Each number is 128 + 32 x the weight over its row's rms, rounded and kept within 0 to 255. Layers, rows and columns count from 0. Numbers have three digits each. The size before them is the row's rms in percent of the matrix's.

# layer 6 MLP up, 704x256, rms 0.251, rows 670-684, columns 64-127
087:144100084094160079143081118130126071148177117138147190064190147138111096119135168121065136146140131140143110167095087110116107147133184154110074106134130150121085164193197118087106117187137101
101:189073148126164083188123164118081098167124135119140148141114091182156077121101124176158134135133105088173073082112202175137120082158121154168147166139108141103125109093128136100092108169192138
099:080143129099124146094136154153145121079154114105078218164119120129140137165176127093109158096180164181130101150166149137128148171134190123131205089142117155096117136172108183160186166130128135
097:094113153141107097174111186145119134183114124066131102130086127088180157143152095099185159125140114074127117093152103117084161115142137145142135136078101079115070184208091194109122133174109193
100:123111127111175125083112117128130150121142124144155151092084131123146158110126133165145182145157130066197105090113113137117144124107107223119064092223100146166154119068108144162129085122126149
101:109089149147107193077134147093106118165085126141059126131152118143105165075145126141066175150158132128127160066134114106098080196135162150163163152169115136127151131033168162124197143100151161
099:085159148082142092183127073119085126119138121101095116094117078083145189039118139165151135143095113077158140102098123125115145107178129182111093148138104137191096118129140131150190131162115072
096:158123143154151212081114121095131095188117126152139139138090163123179112115204140109094109155145167067172166087123167138133081070158111176164069119192152121185146170117109133057135095133068130
098:113140151094093104097152144139134129184134150152087139122130132078169107091148140117052174118136110147079175109156123089075147087163116078104143130109179114171179102133114121116153127109153039
100:116106147092110074123167077129142137067139159160192109135111141068090160154139108125134074097119146136106127148115052161082121104134090101185081179096198121142178194161134151117065157125117127
101:118127037125112060178156178155113132122130194158110129170097107141080153132151143141126141134111108125092147142123156144159118134060114133082115192162150185080155174134116128129129117195127139
098:183111148115135129154129101128088120152081091129138117100132153118143118121131096118133150139164150188133146095142145181028155091133111125105123144139097129086124100141123096097142126168147175
097:076060170101144136129157059201142070050083080181114160128234143121174141087142148127151108155112156103156138148095054143080178164106084126129089087166134171139108046077181138128139124168106171
105:087246122102142095123099156083062119114107145067141189093124119152122092178163129157061099114147170137120102154163174131157164109179108113104105105165159121158182128163122103133139112116138121
100:153152143158152098136149122125178121145153117088163098144121166143118105127162124123138215157098150145139139118149097110211172033143124148174158085119110117162065141148159159061155159181105185
# layer 6 MLP down (transposed), 704x256, rms 0.0852, rows 670-683, columns 64-127
088:186150113198104107152084057158116117127158096158094149045200108154142085129135120132059132086129143152078115133113100141146173170113155068132086099083132133116134184205112175151173168102130111
098:181117121106173121138123172131131203119184099139185088066192112175134147106146102176225127104150171132091142112086089131093118113127087152145104106119117190139199110129177158160084148104128145
100:077180136088143184165167197106107119133144146081152159138130081111120142117130124042083158137128153147108084158122159107200137115118186125155173111116076135152104116124148140164179138150169106
098:151106064148137092101078133134132149132131149119102133083089085145134123169125087096126131189106142077141144105205167135105169110113183094111079098119105129145170132156158191142041163135113156
098:144034144127152093087079108112114123129165115105139089169092089136097130087110063078125090065115163122151110140119134096085219119115136173125136141147085174128078099109098138112138112169141130
100:128208115153167186172118147178147176140111129100170175126118171156089074162161103120078143124130118106171096119105112077160102094135134175134062123077067168108128160150071174145088092147126076
102:119108156135137112078092199109101130134162144145136161114168117126090127128156124127143083151169134092161143079140118095124119120139143114068123171117124155153115126143135146129150162138073123
100:158089112178100148113079131180135090103076136138129132200103033187161141113136147156199118122085192127090129182148153154129088172134129159097140195197179092107134159126098083124146057166130129
098:139098122168124150165165075051168137092130173160144150145130087123130092188142131173164106036099122069118131133133096157096141141098110153096102144116110102144129155132064082054181119116097152
099:090105165179072153132129115091098171117179103079118133151158136157142159115122128175186137160151125116117114121110129138144160078161147132168123133177064134136143129140107079145128077111145121
097:127133085145141142058162067147139106102128124123110092108157104048104116130218139093160148068072113104146112120131119106127114140163136129116156100128138139132087161165134101185173150167084161
099:106127141110112101172092142120168127132078091036136144115127119139124123067162159144125074102082130109125137116112111101187066105089178134096142087100124099096110142112120137163082092178132116
098:162085184204122105125120065166118093128119091151099150103155116156149106143156121126179126063106149152121118152116101128141161138084127140145130098141150150158136114098115064102139130124157079
107:141124116181128090105171123175122163150086187087188111158099148161111125213146080150106073089112161118164077173138172091113117086099119103128128133170130123102113154110107155122091138174052072
# layer 6 MLP gate, 704x256, rms 0.236, rows 671-684, columns 64-127
102:189072127146119126169173150119122142155084175108089136086183114187113154173112128127161143102159136151104138137070214137099141083091119168132178123080131105130126119164093140153082162137180159
101:063172141132117162152125143147131141072134139153157088153146101127160164105099138158133162145160099111129151154168088118128171082162152168131135151094073155121142114110136025112110146114117166
094:131069114108163149133135087133162158130170134136093150147167152195085126096158090111145116165110176134146128154151101114116162113089101085122144096110146174154165189052123117152109081130095106
096:144157083125131082130173116107123156161164077136146158147084107105133152148101078144089156111148119188098180111102150108156164136171169127124056111142118107140158125172141097134119125119069136
097:109168116213127086111138164116109110135172158152094146134149054135134100155165148120126130134138072119140120129132104098110164152102137135180064153147141094087094133129149118133107145162122104
098:148138091197117084145153149134105119147133159160203207132154136135132206112087139142139143107143123137181167103136120151223152136113178135128130154123121172079183038163105088125113095171134165
101:113139152095092085124123158105124079105125096094161156102168179160081088093149171105111115149098105137099094105192094140150187099140135109117155108106091058112048143124110099176092158155069173
098:166124099156104164153161073156089114160158083172156138120079096193140169145114104100138101132104155125176139185190126180180123135187115114141158090069138133072146132113097120129149136054108130
098:162119069095155147171171150114101154069126094116118128106111108116155063108134133187198138118051113157097130108126097142111142148152140120180143094151149134190122187074130142100159123225192116
104:177126101204170111118204181206090116130113142155152180151128068166131128159163087139129166073137141073104107149102116195147082114101105129098129104150118112109169144142150109132134144142109116
100:163179147111129150103200097072126111132106149145168143171061134196114115150164132126147102167167085090140107123163092089096124114180158154144177153192143073125134122153160150117091100174087150
103:139151102146103140123150154071101114094183198102203093149109173127130108146125192149136091131106108171094122088148134110169173087094081134108158158129122161131097147106161131153147136120106090
104:090102096110122146105175145126137174125123107198169090077146128131175145156081144126186129104106078137103160137105118123185130110121145103142094141152137085120069120133078105072133185178122150
103:107090073149158141084161122197097153121062137138126077101102070139132134112148093149119108129153127125115127178152166157138173179149114148149123119201118144144138073183121150089146140151132185